config = dict(
    num_key_value_heads=2,
    norm_place='out',
    norm_eps=1e-05,
    positions='rope',
    attn_scale=0.177,
    optimizer='muon',
    decay_fraction=0.693,
    decay_shape='linear',
    doc_mask=True,
    train_tokens=137300000,
    max_steps=4191,
    dataset='wikipedia_en',
)
Each number is 128 + 32 x the weight over its row's rms, rounded and kept within 0 to 255. Layers, rows and columns count from 0. Numbers have three digits each. The size before them is the row's rms in percent of the matrix's.

# layer 4 attention query, 64x64, rms 0.223, rows 0-63, columns 0-63
083:131139046122142128124128121186131097137065077110152145143118145131137078094126175180156089150100070100109158159114135130111125120092133112110089136172128169100174059142100178122054120161150098
083:100170140145098111075177116138128103181133057097137153118119161163129137171160168127118135122141069130081123118127126098120176088152144098088190145100201134056127146127116093185162099152163130
094:098093130174085123131122138114148140138145140075154132148175166155118100170240112132131125111123139121103104163102137103124113136144173131115206108109184053104140138077149113202119112147099102
073:139151154174144179114150170118140124108117120125194129198119090161060102177125136112183090157075131165109151111132120157176092100137127143095148199131123193121123128108159081119165066136134132
089:155132091093171112146133158117105163139115102149140156092144144086133167215124069133088119165048098177117160129133082134124156116164098130120146118168079052129065130118088108131133129176150145
076:180125171074155120075145090130143071164181098175053147102215128140134137119143170168140081143113104075115098091105106133110142133157165132064137130140113112119096153147164099093116122144104139
075:183110167062166106102097147155084130194079125150147099149112105109230141138136093127152148136148148179118147095151101137140144131143088109141082104157137145114096133158094138177097089197149116
072:086143119120141165123139151146079137143157132074044122161167088140087148141076172060111113074120137194166172072160166099100100135103118150136087120143098137082105112106142148090132078126129139
150:166131120120122064131116152129142126178155073134163149136112117140138083163106194123109133125157082180072113100186136107097139181099154116090061165140159133177169106134094150127047126126107097
090:090119181192101129174119176170134173092118152120181120155136166135071117146098105033152108156094163112137201086172161118134126137107107092143110083090122105122164129139153123178127130116134144
104:119109121096140075076117101097158074173097155166144136056174148098154126083120131165176100144106124121164118150057163128204143117131124166119097095195118158119143155140165123118129163094098166
113:162166148155082085133142101082134135106114129140138151077153099072138153112129082084135046136189134120117124142167146151163149077096067158152147119072107172169096082166104096134120135123159177
095:147084156142120139103155075129137103150158091096113141136066124162135100139193007086090103121088152052129111097107100120098090159175136115089144174121124149138150139125131090134108131129100127
146:120137177105077159135133108171097164138125096148099130065129138088155134155115054087194129109116174111155131175117123110173124157194159133171178139127167170133151183154088120128178111126170145
090:116150095104103094121074106171121116122082139129151126145121118112133093138153144119108184109181114158136135089157156169172103105054172111168162105068118112183132079126094159124102169223146119
113:082121062165108069130164088185125158119091196147142137135129195149089104125102157100133103134198131140156136105199080102133130139104118158191133106129141142117159094123102126087109145127099183
133:125120089153091114219113101164129156145099131122153119071104086078158070138168083143137117094081144100103161154158083091168124143072162111143151099154104203133116083121140134093092115139151152
115:143121119182094103067163119175107123213067112130075151127117072147100101148117159067127116132165109108159144080058136154162107112108084092127168100151133150134152134132081142086137129099121088
074:133142123108127138064114122135098128202108144089134138144138070113086098149160117049145102103170136109180104129078203175158098183120098110097164146043149135149139148143099128127106105117126142
089:148134114170088097122087105135135114145175174140079143098099107157144124107083140181165090138142135113107124105193130135081160058129128181106134194130124123116110169179156175093170086154118066
080:093107118166163138138095182123158090075099145132135101127134117099099160155136175144144071070167072116116131164135095138095121158089153176115167167100127172173079131194147112115084133132065167
074:134125094076170070115128130130135151141129082126111108074091167152219152154149101170145140105173076122142122067116114133166161073093148133078120119145130135134146125140079171128075106200143108
095:143082176122132246111131151121099129104141124132129112141131101094106113114193122129119131158089183118130082142126160112112098218171150118103154145144178205131117128069127123165149124125128129
083:138113153098124142107159171147106093159167101140153080091086113084184142108092132081153091196143119159152169122145149103141195151189136169143101109150100159129129178080183101146113080139172128
115:127096132093088158112131136084071065113095081112123117162102137121186094109115154201084143100136109172173050133080138163109180170164144142110072091153131129136114143127113177117120167124114136
085:175134150142130105127073132142131076170092109201043165132109139099060096101128095091171106139094135079092138070107105122107146135159162118137140091110136118119168134154144077103101060105130136
089:167154175089150116087058191168121087162114101118088113125125087112145115138139132082122154133117141130141104168151130146173209105122163133085147118121116157154171161156096167123127164193065085
100:137134135139141111163121151130150164116123177247136139126145186125094137109086113167152123071183139161091118048155125175120133071147146115138111157115130160135145083135147094152143136081180124
104:124125145232141171134135214166122148147136124090100100148176102118135134126120124097106173121182132143125056198119199134097099104152109101100171133105137145146178095134125144150116136128162107
118:090125111112106105190132090089139145112111117158101142098136065096076108150190115124128154112129150080093144103106108097135140147102169092122165129128157109076093154068134092092214118061145169
103:107165121133190094092095125125118105163134132117149082093203134099148149138123061162139105177096137104116117149102120157186084063107133175148186162146189130102096096165117094112117139174102108
140:132132179151142125123106114131122185146131180144082126113125157086141170069164063163123069108145105116163148111138126062153168101124125143108163150163139134132120056210112089130124115174122188
094:100113089121128110141105083224183104105064091128130062099120155140132165133109087160157134135044122149103130095175147123132111140184102108096070145121140160124129127108124175106182145115112151
086:133085130196145131101136161124103110081119135163100163147139111068146161093169127175132142128195085185163199125103178132137095130188120070174147132191105141118118132113141147165122097101154131
077:124113098175099147098166132099144109125159191143144164061133158054176125109073129133126152076175135127116120115084110165124129122122172142154173192138096096111126074149135067114076078142128145
096:126166187142149179139134114134145141143172090210108132115129126184126161112085116119131065121149162099154104104135151097150139091094108146145181171114124122101163103208126115118119145205130198
098:126155068136117071124091178105112129129146154111090155076127129090095092125109098157112046184128091134174128125133094127124156098092128195119166134104064126077124121179129138188092105129098156
095:100166106127166184123109170197140127173073115082160165131175118125107150119089172171111110117127140143129109088165124136135137142164163135184140076203038098127126142137157140113150105155090137
080:107154109129144166099155135151126123129148101121076140132106134136138121149107151110211048176046125120089105089126135091112173193169151140121108135106125132080125187149158172155094107162145069
099:123068116136142161145099167072117129090160061119171168162145109175129107145146080073174092131137109118136038102139142108072113112078133114125093071138118118135130152105175094149090174140123113
103:149102153173104180125170133146110153116117134157132130081083135099118122121163158173172170092115075113128103185112117132138157147182103093044149089156168142108114091086139209104088156100105136
099:118090191131139090121167124071130172144141193148080122128146136107108115088136137146132163126094103098115147088114162133097130147198102093173180146163139191095148136134139111033113092165102141
091:134074139130143195093157112120158121103095179130082141188100130163142121102121130120143210134163106096109113161105135135129057140129118116136073138158193179134124173111087154174132202121126111
104:076114097110069126177125151133105113136082109147118127097172170146169135048134149153144106115196081156179111114093094105164177153155084144118157120083144138156146107180114158176120135166163163
106:095144112162135188160100094114154207182169109102117120144128131129097121103061183111076150111136142199188163155118163118124154118104105159082182134115117144120123164107079093108155127168159117
103:138099069030105101131151163114149173171112138140094167064159092104117195119083197082179080139124128139124086172130133120141137138156154131092152117090109150140117117099142126122129134113184136
102:154090148060102113125097142149166125163151172145093129046116118115135086084130080109140139024122183122151089124073103122126137146088180171143104155111138100111132158129148098135169158116159141
103:149112174157121174151166137112209094164165155064118167140157105193125166144179122148155119110167132085146133150078053102159078154120152139121125129122161180119144134175148152158097112124114164
086:151124097126063055180112159105126167148140113152101100117157087188094057107141106137134112134153125088143105180084106100140102138078152114170110076125143133109141127078133186112160153117149195
100:146082070091147159114147087140158128098066157123140111086130148153122165133107158150163162148085135137130124104138135157092070163195114134117031164179142176079140141074146162129133120130114165
089:082096122147111152138192127160165122145113125131103125110120189075182113089093146128127103135075154148096143097172102078115162100143123164137157148082183148163111110174129082098123071205092112
094:140062120136094075137104153126113136090141141176085151081113104087135131123111088161151094146203141081158129114128125128084162121075155156169106144133084068127120140152181081144103120194187120
106:139119066122086063120153145059151110113110106159141166076118162112153135125112100134152123080145102121157144178159079186118146112111172127126131180159049098144136161128093156172164119189142155
096:126100137135135055133121169163116148099159087145113135150116135184085102103130066130148133112162146101086113160177129112117144117128086084143177113116100051141137148047086148087123198140159165
094:069154085181074067176104115072121130126190113182154129095087137184084162094115096116142103130177092118128130151137131117132165113089137140088112165127102061124129108102137098119123125180162167
098:127111077112135130162183150137173163124047099168131079137146170154120141132098080122093121148161133133144126142145146058078148096195172144131079160094098177111091113155130133080101164103119086
093:149158108125130128126105138111133050120066181134085099113131075190154097142114101077164132106102119104118124139124206155174132156168125098091105112114170102068173128117138159125124150083056122
162:127092150158135127129111144089165150144125170153187109179115093161102187187070138128188153161095115142135141116164083137156129063116095138169093150048092148125099131165131086141097118151086141
079:187129139144146135118088144170163158061127136163136147094180107173099162101053155105159088178092168100158124083148111140101179101135195147114093125087080141090128132157140104143109146110169106
108:147102115078142085112145087122167117112133106140119115120141137113122102124087200107057128177095096164079046061108108093117149134119105197116094113139126137177162118129182108081145152128119171
100:124157124095144167106093138119094083100080172093111083196143088150108119131176160102118135182082174170113156146109087142105214105125125064105136151113119116193130110162101075115122141109131122
104:149151060107139108109125134117137167126201135133169127146123100147114139138133120192177185120173103179130114091189127132094141145107103066058144183145171154129112125143097109112077130094191118
099:131129106172156090080079075118124170171157160131075113152113152183142165159113102199091069108121165110133171144160118098162119111124111157094152155091115185166110124161084110147114168158153173
111:124097092069088172150074124153154127112149122110118115098152077150134080102109059139174151154150133141121120049077176154118087123157151121150135114123120112147157146078143136110131051141199090
# layer 4 attention key, 64x64, rms 0.21, rows 0-63, columns 0-63
122:133127109115158089157135146173131157151127092111172131173149103183198156074086136110159142148166149168170090091177161171121116171136191160100103089139111099209115144107146129127124180155118136
105:170110113060169100134125065120114128169122098185138137158152122139141133131112066123173159161099150138111085122089155135104157139183104093186138157146098113115094212118174186186135127122126109
075:161178083082133086139130124078155161130123149132130146173097183044107132115151074135134147137125097110137112119157086130126094121079162161137157166139117167135189072133068105153126130212126138
096:160099148098085079116163108140115146115090097105116129149137135155166155082124146184134153147139208128210141132138151131161112150169156190145128106138148109101124208150165187090092141115178142
080:146117074125138158182133105103100163135126103093113128133153222147145183100103138130067122162084144098091101166110098126101154158128092199088157157192105158140106155127111158150101104135188127
087:137186197117135130166159123093163091156126131091129086101106067137148142094195145088112064177059115149127145162163127123135115099174117137154145089127144096130101159060123171100146111091134099
092:164078077132112181122089126124125162116119087159149084144130111093160126100070139129113177122150146135095143096126201188190153162105147180163083095165137133120139128088102204120118137124149079
091:125144141146180077165108142159108136193183094060098118112112140186106154126157112115101109094118118150096140114184123107094114099178080138157100164144140185129079148145186141118164071109161160
120:126086124154076151153144090142106119132134149205119165157167138105145127148127166115150157166109108097105107158045126125119156164135109120142199188137133095101129137192119131159192088060133093
096:060197140149160095147184160159133131137138074131162078143146107155150074068154134144081052133100094167150146101171124147117149090115177092120102112101102126114123116102151142189090110122151128
095:132120180167119151148142103105164123125143156115149108089164111134147155128158194098142094128115117128156126130091168065173115121090089179121138071150096087081096171085139117091128108049154202
100:164153142153106173129108084089111155143171124105147136042130058087138152119115150148140048120131151110159068142148101164170104166107082186101138129168135155104135140137170173082144097122157114
106:064167177138130111106149115182121149140163146112136140102106148126173148105105091139103042170100155092091100128119157095100149108108112084138153166061109133082119091149102056174088111136129085
118:114155180170130140126086109069165191120073153183140177093100131100138102180113136136153150136105120126168087112140115100128145143113169148189163092079092121083102152102147184141195103152106144
119:085158126149171110137066103114159139228146106124120105062070137155174096150139076123128089112111105090104058086117143126157120072155158128142132092094117149119090084119139123104132155176119122
104:158092097077133133149157124163178166085106117168143098131067077138151114097150209126067155112192081122133146186137117117155157089166126104147156112161126119150106147063139169160159139129106112
072:168111106158119125072083158124193166116162154171123098057128146150099135166077121144102120096144118095095114149085133101199069081066114129123122133104108131132125120143050128109133166166148093
064:163114161099142128094154139105159122154100168088120125106119103098099116078149166095088105158129164132161132144174131133198085106170186136123176082106141116158185143126116116115031097159069139
074:163108142072114105098115159169135089134130111082103148177107105113155148071178112102089128095158145109158133137119173141197121142141174112119198080150087079100151099122114121078058136096088145
076:155150103133136121164117145130162142132096077126094110116125106178144120103146118126122055060176108128152124124178157078097113080108105092129058099106129121168103201133147128169151046173116150
093:171119143160138187114056205115138104134118113127086166109126155138130117193099117072100097113107090100070095073160119119124175151107095110182094134116080136112139078112147161117118126090103174
083:082111173138136119096109163048154175124128138133040104079162165083146139145108099142110140140074162103084134125152166127143089138129111162120110132132174206091100152085129167155096111144171125
091:112133093092148087082131074141081127132077103122115120130147130087172153121111083128201164166112119157127151102202128179116142144136179153100142098135159175134154162127152118204082145182165150
083:105098134166130134131194144101128082110143139115171097113103206137078075135136086118130141170101155145176127143125058079080111117180173139145144139137181147127091142110193136142076159094134097
120:047080124128093114107214091103088095115196149108124086122119116092130106087130119148163157126134137133111191133134185157149123080139127109117135127112192127168137142137184092128119190104163103
107:194155095151118129172067119134095078144139130152173044119116116152140138108147079155148142114129104090144109109138137127116145185162180128069060084126116129146162128111144184073115165090118092
099:084149117106112111129109183105100103162074074100109097111130157123100146145125140074178120093052105116142168132113075104168179108098119122165189061135146089110135133153157102130127116170062153
101:126074144125145211137179108134162175099135089227176156092124121137178141128063124125154099095108113084173117068154161172150171118107133116130100119147112111166137131101128160163130135144151139
138:231102111131127141110080133172147187125153134137047103182142084107127140156117151085112135107186147132155097152142166122124149074103113097105110158121141149119146161144116173172150153175167172
115:089170125134091094178151077136120095089114131112126138152160088082122152079203146135106124120158114123146134113141151160128067163087201140100184117149190115117150098090083084074152119111098146
097:121141124033137076162172058097124138135165115159161128129161150109107164141133108080142088123090152140125112135128176164170107137146107058105127145122123095103068154073139086073129147179123105
128:127088174149167115092154123123072199112130157124173104096114156149143169122113123085085102174118100113116142125128084083108107112138099118108136164148180135140115079223134032137138101127120144
083:128129131149127117159155147080122145071088172108096171159075129150184091115085106125059134109171148172138088180164111064117125122074119167106096135159189147155110143138173072123101120160130127
084:121126156055108103122122201117136149128150119154162135187152169169096094099105149155111101150080143161128145131134124100121160117136135102101115087084099110098093137090117195124138193188053087
099:140118101097133105119078113138103192128107113130157160137129138139140165155099184078058113160105090116094165114187086110112086150136132172173119084120113118138133161183083138162120143157126228
083:122177082094121096113125142089126109163166098174136098103163127100112183163128092099153102126071104116142148102087136153127218160131104068123150071074095091151132110187099170109110102103114130
099:112148144145102131152120097111124104134235106158215131078157138120095138117162153082155128151142153203163145093121184132121133133149140104145143079103165094100160145105134095104108097110194101
105:153147154148124085167100172089135083077083094195125071140157158149127115122157107129138136113104148101140135095112078149148212164132113067122117074143108131126115129102113127094091138035096132
100:166174102097151144133161126155144142113173061080190146083173159155115109138110150104160101126109125113165110169153113139155156163138099169124125083133073122104165194161154171106096098078066106
101:175128168189107128173100141111142141113149116075222140143162118145069120070148106117154123104120130088133167136144194160157115158155142082159090169109101170117137130118110156132129051093103110
102:166117117104061133119091114083134125127114154135087134191105179183123153064172087131147149084170138112131142163098106130118074118059147131171068129146099143129098061106123118085120147180128116
093:153119093123099105177145131096120093140133144101071120098138119163163110110072158136073125148097132212103132157154092119082107156088094176133137186090092090182150107141115135166213123139114128
099:099119144080134164191119112140174089129133139127134089164154106119107134092075153065127163145094154118131145051115156167137117106150140094095139211098137092137115110143096112159048082147079133
110:137142081112135125128137114090157187131127097091141195110123154139163126133158174185162081133119119081081128053162166130105159081094115168135124084152120117084145118120185140101172190104112175
114:098086151135092160147144130137133088124154149133104073176120120143077102100188092154128192099174117136128099137143127139075095056200111110107110133100106113146113105091147136140083168092113047
084:109120145128133150119139102116132107162098106123113091136114147108132148139190067143131172137161133104125165079136081107080148194164169143175106129134090041079105210126133171127148082084128160
094:070105091126131205115161165181140130133167126183145104125121119111117172088098188118111118130133160086124124090153135153104094129135051085121110155127173158140165139189086065117136118186128148
096:158155068121163192153161116160116132193165139138139147159154118097147092117183111135110085192093145137067113093131157141129110149155082094144171083181133171174123165108116102099163153126155082
087:140138084223157102129107125163121074078144128103092125140089152106142110116176127113148176090151159136125048137118142178099052148122138159099115135147143148121164144076128142084188157149123097
088:138117129128121122129114160153119130162091121084123119197105164190153033121078172157115169097133112141135073154161095098109120088089151135167075096147147158119118164043136113165137114123156152
084:110171058183095110094130029144170184114142140134108168061092132087143146174074144133136172124151125148083158135115127124135130118125125147182102139092131113135107103125120064155170116115102166
112:108114175159102149197182150096179152109101141115105129085124095151047135118122166135142141139131115111077169164134115151080099104101146133070153165095112085154097112122121194102112101204110138
105:091152072062127129149089119140133134127098151174115119100124103057160073134105133106163104170147121091147153195166165064115174085105110110128081143175081153136156117109176173162120112119111145
099:144178159136133117132109107165090105108133121139191106123093105191069095119073128138124141107118176070141121131113129097168121125119071177128125164118183106120108194159185163152135074089070138
102:161144121078139093116118100135102114109071090121121136069135170067109146134119105151113081150101126119178135078126172131162096127128188147143094119128162106097150137129130044162170058081191125
110:109095115122073169150109179086171145179168148162071142116073128170127070130131095162079165115166094159168142152161134098122075084103113131109158155121150118127095143084143154122146073137074161
109:106153129116143148138108149115081113155121055111204146119162126114069049192114130088178115065112149111113094092120087097092135140120132098073126121090121136139127182128131178086132139075135119
099:109140124201115218090131130179118152184190131135171129132133118156113145168059191113128113165148121101135136113111154141135141114178097128119118075118106177118153140129129138130112164042143167
133:172143175152170126155134168116115094114167086115136131120143149152119129148101140103153083128093162154172094050138079130152199190120092117137155086165113109125117154160178137066084075085107131
093:077100110104114182155149172097156086118095144135086116123090112107100134125114122186211113200136122155171160163077137102106173168142107154073104102152131116118141147068128169143165170145143099
106:154140205112154127148098117172118125099081119096123109151148130169066160125101134150095195096167167158112093161116083138109103135103120110181155181106192096130077163148127101156137136109057104
094:092090194173145179183131107087148137107141134152047097167200148143165135102160148116122067106164140107137146109119112096141093141157122197141136099071136147159116092090149090161105108138113126
117:124152134185128176151091110168118153096116093168196168070136124130154182083096118119111091141088104152168120132139063129135131130070120182104156095165117084137133096140131151154097125196096176
100:165105106111115087159109107069085129161117122104122127155133112142110133112169193157047090130144110195129141092086183136126120088154140118159078073136101129075182100086111159132112166150154169
# layer 4 attention value, 64x64, rms 0.224, rows 0-42, columns 0-63
114:136157089072184101101168119139160105114127132106166146160143142130156125126223213124128075100125124155151163109150096089111085114143130108137088146137106148093102140098134061121061168107147159
093:146157098120110094148163162156122167114145100083150149053095094186118127187183114101087078148129111132116123122156158107129080164154070102091103123127193074101104105089097154174123129157111160
103:180120151139101137127116098086076213096173107174129124034143121158125113130139139089122121131133143102146067120127114098117091135111147138092077198095142180090164098137108076107140168149137115
096:172222131098134152099083127089138086131118122105099049118099141162207106118080159115109161152111137160092079121108092122140130119124131129159125116198144140153152114119127194115165100084126095
094:125111160079134135111109131126104121105153117197199122090112127158111116163106148134121132141158170140114054080130060179166176165090156148105189118157158166145091121068128107088168101145143144
098:125135198126124150157095087146104087193085149118124153059101134155116100145137134152043093125098172088141112122116082087098122175115202107157136110129133125115201114167143175126128101111129130
109:134093112115089072067112149091138114081138165105074093108178155120118134128105129158130091136175153142146151102107064111137085084078119137127098181122183100152074149197143171171136131147118165
086:181152141130117111133143086107143188151129154137108128070199080128136160193118123141088051141142143124106122088081146125091070131120098137086116073142135060142132069123134150112153167153102099
092:098152186173110169110106069101145093122111175130147136135138103109061160173148169106134082161113078068144104115067082176090115104093119127121148146142121111123074066095093114135085119130100106
099:138141123114099152110153102140172058142050134057127146109136173161128098163145151096197167130189117146162192196139111153126154122137123071096152092082104136157125151116094131118139123088129138
091:153130149154085121081064062116171115096157159082169164156125141064107161102149190171146140136125136165119132142148117133135123155119055122201152156161143177081125094116166115150165100110128146
090:139118153211113091144145153129115068133121191143131108135189124131093094138170091151074084177110148180083096122099130105183104070176155125092083100133104137123106121130139108162118101070150128
095:106131125143147168096129148092126153104163133214132106102155137088101180115078140131129113143091198093107124185055164149090123173117110141096148155132114169174131104132106080123176109058128151
100:115107159107120114094201130128158149137188166100117166089162097110153138128164163127128099094107160047135155146092067186137143074144149121160159116081159128138145084132173096145178136088084112
090:109148127146165124157114095140095074116181128135146134109121153104102090146195138174115114109149078067072085116087200156175138127109083172112144120129093098064060136105096144155139092107131121
095:124122137178102195150080107176148156193154101122125097056147135125159207100168099097101109164119104115142067077140179138149149138110135134108165136156148139170142060115167134130126147110092118
105:121099097171126121157148134130141123093139139160118124136157170158080151167100153129150194138186102155146232131114060102134098177127116133121148129128132121099141084142086149139132169036100165
109:129112093111116099120125076108112155158116061194132125081098126092161158147141038102097115151152149087093131109170119191187155138157139142120123117096116073137093149139157117104163126181182161
107:122178117139180119115110119163107140101122023122163087132099080125177089098098133148057140177138126081117116098156143142148167064147168117109077102083114118119122107120108087152096117146163098
097:150156121083119133126117074131083081165170146125078078141120125127115124096135145128181115137120152179076127162126162138172081151125199153092098071138113134122129202147171097140091127081185163
089:150139109129131109148072186096086104166166115083120170125129144053073142159147096135151150150107112167078137151122084114123123092076145137128143112167134114169136092120043117177127181164094088
088:086100141124113122110111130121084089082150108159104120119157155102104228135112149098159208078146160174118164120170106117109139114106080138108209170131132154097160172116097137157086140149111151
105:138101174154136074167138106114122147169099099163107168129100159169122156201102074149126089075119127108122120085123128118183169060107103096144137107162104152147121119192076083063149136120138151
079:148143154128091094105099152157104118128140189177118135159118092102193188153106044144132103143129099156150151138225122125136170167171124100110138134109166086111154142106116148135075140074110099
093:131147182143130152126129074131123183092121092160175083088125039074131081142070099093089098099155121124142118117133183158079125147067150099118100114110096092185141113147122136098136100129106095
092:134107084112107112046096152057104182091125137122137147138131172093090137120087054157081163125188157126149111125136121136174160164093128120098198124132109110124111125147142069086112151154105093
080:120170161180077082160128142137114125089165128154160118098176109129179093149133053174165183085109154124124186126133112104091111107118192132078139156193127142117159125134083130105094156150132169
086:118195125078166130104082087119172112157149086126115116129187163099171139139123097123130188151171098128121138070169111141121089117115187144158092104137121210107146062157141134142176129151102106
087:116091087075120125134180100170125094127159089069153094150130148117130148143077126062064164149118146115153094088119206182101127087076120099148142106145087102108111123136115107130088090071134141
089:121140054130123133199122116167098145129161173144130185160137083134122138131131098143176183098090098093116181161148162141092091035142097098139132139146092113121145127189143155120178110120171125
099:121126102080122141104144122144110130097153110144158133175130180148098187194133092088132128102137136198107165112153145131141151157161121139115173148120111135147159060144139080159078129220195094
082:088107108110123126114130154124125134109144138135139093142124166064121122105141173157125113154097058107161081186149160204175106153161203100120042122122148090100175123139157112120119131087079108
102:088140114133151238135128172113123130145144106136197095143136198132108125123130147141125137122139114097189146123121189118132143179098126158102141200158084118084124092132107145146147083094059134
105:097139093098137125129141126140086138152146114076052117123149150100133159112134128122105150202107117112161138099170063164159129120121192155126125167160148078092169124184138173052145156170083135
093:144091137161178097123162158161151112154137134080153107135136115133120077062124175215168171098151116136102136089108058135140152058123098143096127136109093157147095093145101127130187132073151115
106:172133090125075122106105117148172145130102126155124145147119159200057135120190063162139152179153083151089140094142137078176150161154113081118134151091152120139167094121143132105113121190158178
087:151132120201130165091122122103145100083107060098143125144111146144105127126087102110078163176152095160149112133142132179167116192109126192093121077135073160081146107139084081099098156146090152
121:139172141092104138149115161102095213121139063152119091099111120150091097119146110153128141125122110081124197099159116140147047115116075113097159134108177113162121132102151147161104122213120079
104:126085160112110065130094107107139085161098138089166093098102133095086110041114125144146122182122127126149114174175158139123054093141153087123132139131200088184124168107093161110127148122110154
088:132111145127152196110090172086127132172131122130115082125129083116166149172099128087180058124116158146117140135101159091157077094181086181119090127125125041145165147134144136165173117098161117
101:167149147121090080129168108132103123128117116131065096166186115147199115057108152118091152105163175138141116109156171126069136111120080144163112177106130110157104109118091164084123157050110156
100:115104145154161165154161163166132098135116113089127172187105111141095109107080217090081122112136102212098121127180141155162136155150104102082121073128160099093157102118185124141118168124123147
111:116086136119128133216094072091123185128134174175117069069106093103099132167137145103090159124103107137127156108126126152081142096115131048149120148125135064129141131045138163125121133135116105
# layer 4 attention output (transposed), 64x64, rms 0.193, rows 0-42, columns 0-63
110:144102172169132088119177148131120168195101118145087091130122110101128152144087088113130158150196134077110061193118135181117162142153123112148135073133155111139126101173094191125153138177107167
081:099089179104141143091046104077148099144060100154094075119150137125128134083103147147145139094141141115141171159097154165159202132135123096179130106142124176109164149205167133102112119095127136
098:140144113125117109111089162117158107180123119114130161164151145175185078163138153114139158099127106139111183067101116161166153137159122119161205091124183110123088175102143174219130080131134118
101:161049114120136106104137170127106117183159093145134154116117126133131123142149099161151078098140128114177140114091104135150134188145124183121139224075066164106135125170099076151096121148084170
095:166178132134172139164056164133093108135124104060121114119133114173147093221135165090132145103052145110140139088097112125142075132161119117129092168108140081121160191147121149128158154122093126
083:191155113138159123108118186075134138073174064122089132141108061123178085094127165131140177148148092133136114108168191135156157093094111132129129127102085124158083167099118092142086098175150124
098:122068185160082158209161112147106146132062129166145133141072132178151096128137126099165112070118188158146153161132093122111110156139123110171186142125143137102150094059143140136111176105129137
078:069076143119103136123102145155159129101128115113121137117126161162101118043105098110143151099129158174178145119171135150164217104169189142196156153111117162124159176130118162183117097139108142
084:140093034125087087152168171113099161099129124106108149122145140124109098132055099138129213110104164194150139170169129115146167119149077103152131091114172107142140171128138133139183136091147144
093:153129140129100118130115088093121108140167132216156133110117112128154174128110144129082171164067119091107079162150178137167092156124091128166060098103159132137102086172143102181127180141109066
083:131145129112133161164177142117126172107105123112095137169145118198143159152077063117195135209150148113165126117093091108121138097181146158090153163080170128105115106138169165122082186101119135
078:090137108132146133165105095101180167129155079127198075176109117093142143155077119084127190068098103072173171102131162134111123124109183151159156165133129137160154125134098149079102133168104160
086:145117086143125102145087115163121154139121129014102179136078132136130151147103111100111177115159103177126160056162125095186128133114129105182135113066126110095138131138136170101158148188156115
102:152133151136098116152036106133133143191085173132112177142110145185154108099059097143115154156157141162130085117117168147116100182153186091114154146121075079195113159116141135132098140145142123
080:156136122114105152164128160133102171102083106114117110159177100115110176117072153104100098124090163114204125112150107087095190149172095078137093116137157174134162161144132092089066069117091107
093:107171120094162108106149129127169135090129142129140173164134118104092056126046108195144121130064195131147131089122105150163171123180139177099141160136117113085122171077117133098123088119173123
118:138104171077138157076114108127145145133110141053189175133074144161182131097169081089172125118105159112091120177148137148104096127096129149185143135069161163132123157134116128121137174174172089
113:097152180126141153132107147157102060109148147126102127112150116098076086085124164150123157127100140179130141089091133068095101134184111028149158132149173147133075152088130155101093135094093095
095:160137121105121100137119120145144093152153137166076163105145116098134139108188188176168097142142085114155115156079125107083157139174092097120194146148111081111111176141131141070175053087084132
090:141106145224164106147141153108144166139166098153136160120114141194072139157106061121112093099120107097155121078166148082084147094146106168165134156147138164110138092137111151149141116137075056
099:074119130165100114138203121121167153117136209131140134124143136128114080123089157119141106110183163095149164158132150099129109122104121163131181181057115124160196134154191107118139073096167121
079:159150144159131111194169153154134178100121192094146125159134173108121103132088165085142049157064135120124155134116134157153103159087120094170098088090132106178105123133137112165166169117183086
095:092230126159124165104133119150127149084122113121195080099149100092079097148165151056101140133095160153094157134159163192124139193124152124100143139108179099142138134101163142144111144153139104
080:054084121112128136127099057113156152112138143073182126096158138131131096093113214189174135167128171098135139077101188100106127118121160130140084075133129142138106127154126111085147132159079129
092:095140054112151112120030121161174083108128114081078125088083153133099141069189152143110154147153117171121126123164120122138171082203078116144122099138126112116119134119141124180144144128112099
094:111148150117127182173129120194163116114138160133160136136128112150154184180128171083179114121105181151106182052147147087139055133152116112142115132052110136124098113122114161170129067114145140
070:102065159085176136097116162068144183148130130127142119145139129132151118146124161062123090104143145185136109100133167163096145090123149161212137111077116068149095112100197138096154137084118124
086:170112126164117152111134177098143134047164161130142132123117128135114197093118163183136060134154163121172105176100118095151128174152095200144148195125120092155105167108120137114086085101112143
084:161184125122142141125122127152169155161075138203095143113107148037103144097126151166169115109096101171112126082185077117148117142148091148118150089140124097134082187180103129085112145157129089
083:077086119139106146081151071102153115075060157110066108092103105118123131109150126091132085132158111165136076128156126086091150157042136144111129171141191111152075123099130098096115148118121087
089:119134156221109103134127131132141072094093165142190146128136131061087112108123141123162130199156100092108159129139173096110090095121138124159073115076157119114108169147133137121169136046140151
089:145137141128103149073151113154183145183148121107107086154123132146152157079078130163104130086080162132153073102116145085090135098074110219077149099118101126147083094166099166131085139138102150
102:112145102139092130181051135110078169146113120140129144116170123168098086143173179120172130114105133156156144156124173129114162124128116056116136202180106115138149188120069159195148108135126151
109:146181080179127094161086116122121128125147105129086124144116091070087172120092134147122195160092073118124145101156137181141154069122137112109078132121166138077132115175083154090179141147188109
104:167060128104088086123098183165101090134124079075205097145138171133162103098128137116147155150158121141150127122079060088171111130141104127153100130130143152146087152166148187132141145127149199
105:193138077197121112086137125130166140139151169093107173196094163195158129113107071160128093148145121137081091143114118088116137095167185088108158097120063086155144143145122123150108137143123127
088:090079124152133111128104123076108128101154150107056168150152123111106081118037123141112115156102151165152144118108130166139185117206157153137131149177149102103132170107170136124042109098138142
125:140205076142149159170142158109128190110140075112164140107118131096138139132104091141119110171098105108085108180180104143091068160157111090143126148126094110116140096099119149159090198204106116
106:141096108132028130144186081065163094163123130154153124110116147084135175108074113138154142181126084096118122173096136149156061139125145086100112130075093130099086107167136125129176132106131121
098:119153154106175206113156203119106117152105135158158120121171074072189106174131132130159132082116085094117181138107151129146098112157070096110176125118074120096146107107085129090135093137095143
108:129088164101076114123111127096082122155197121144164107143125128143060199067144092094129129179135176164167175130165136147136097129104108106130134058149122137184088062144155108110130148119149133
102:145072101143119085149175173147160169185171151130089121129185103148107131173089114144097120138209163136139151124126123089181099099174120158121144158125185150119087169106140180117145095164125083
117:121108136177110158138195126145107153176071098166158134127118146157109190163111090119112133112134087138112118245152137136086128130093161160113110164151116198123145057116101126104132132117089114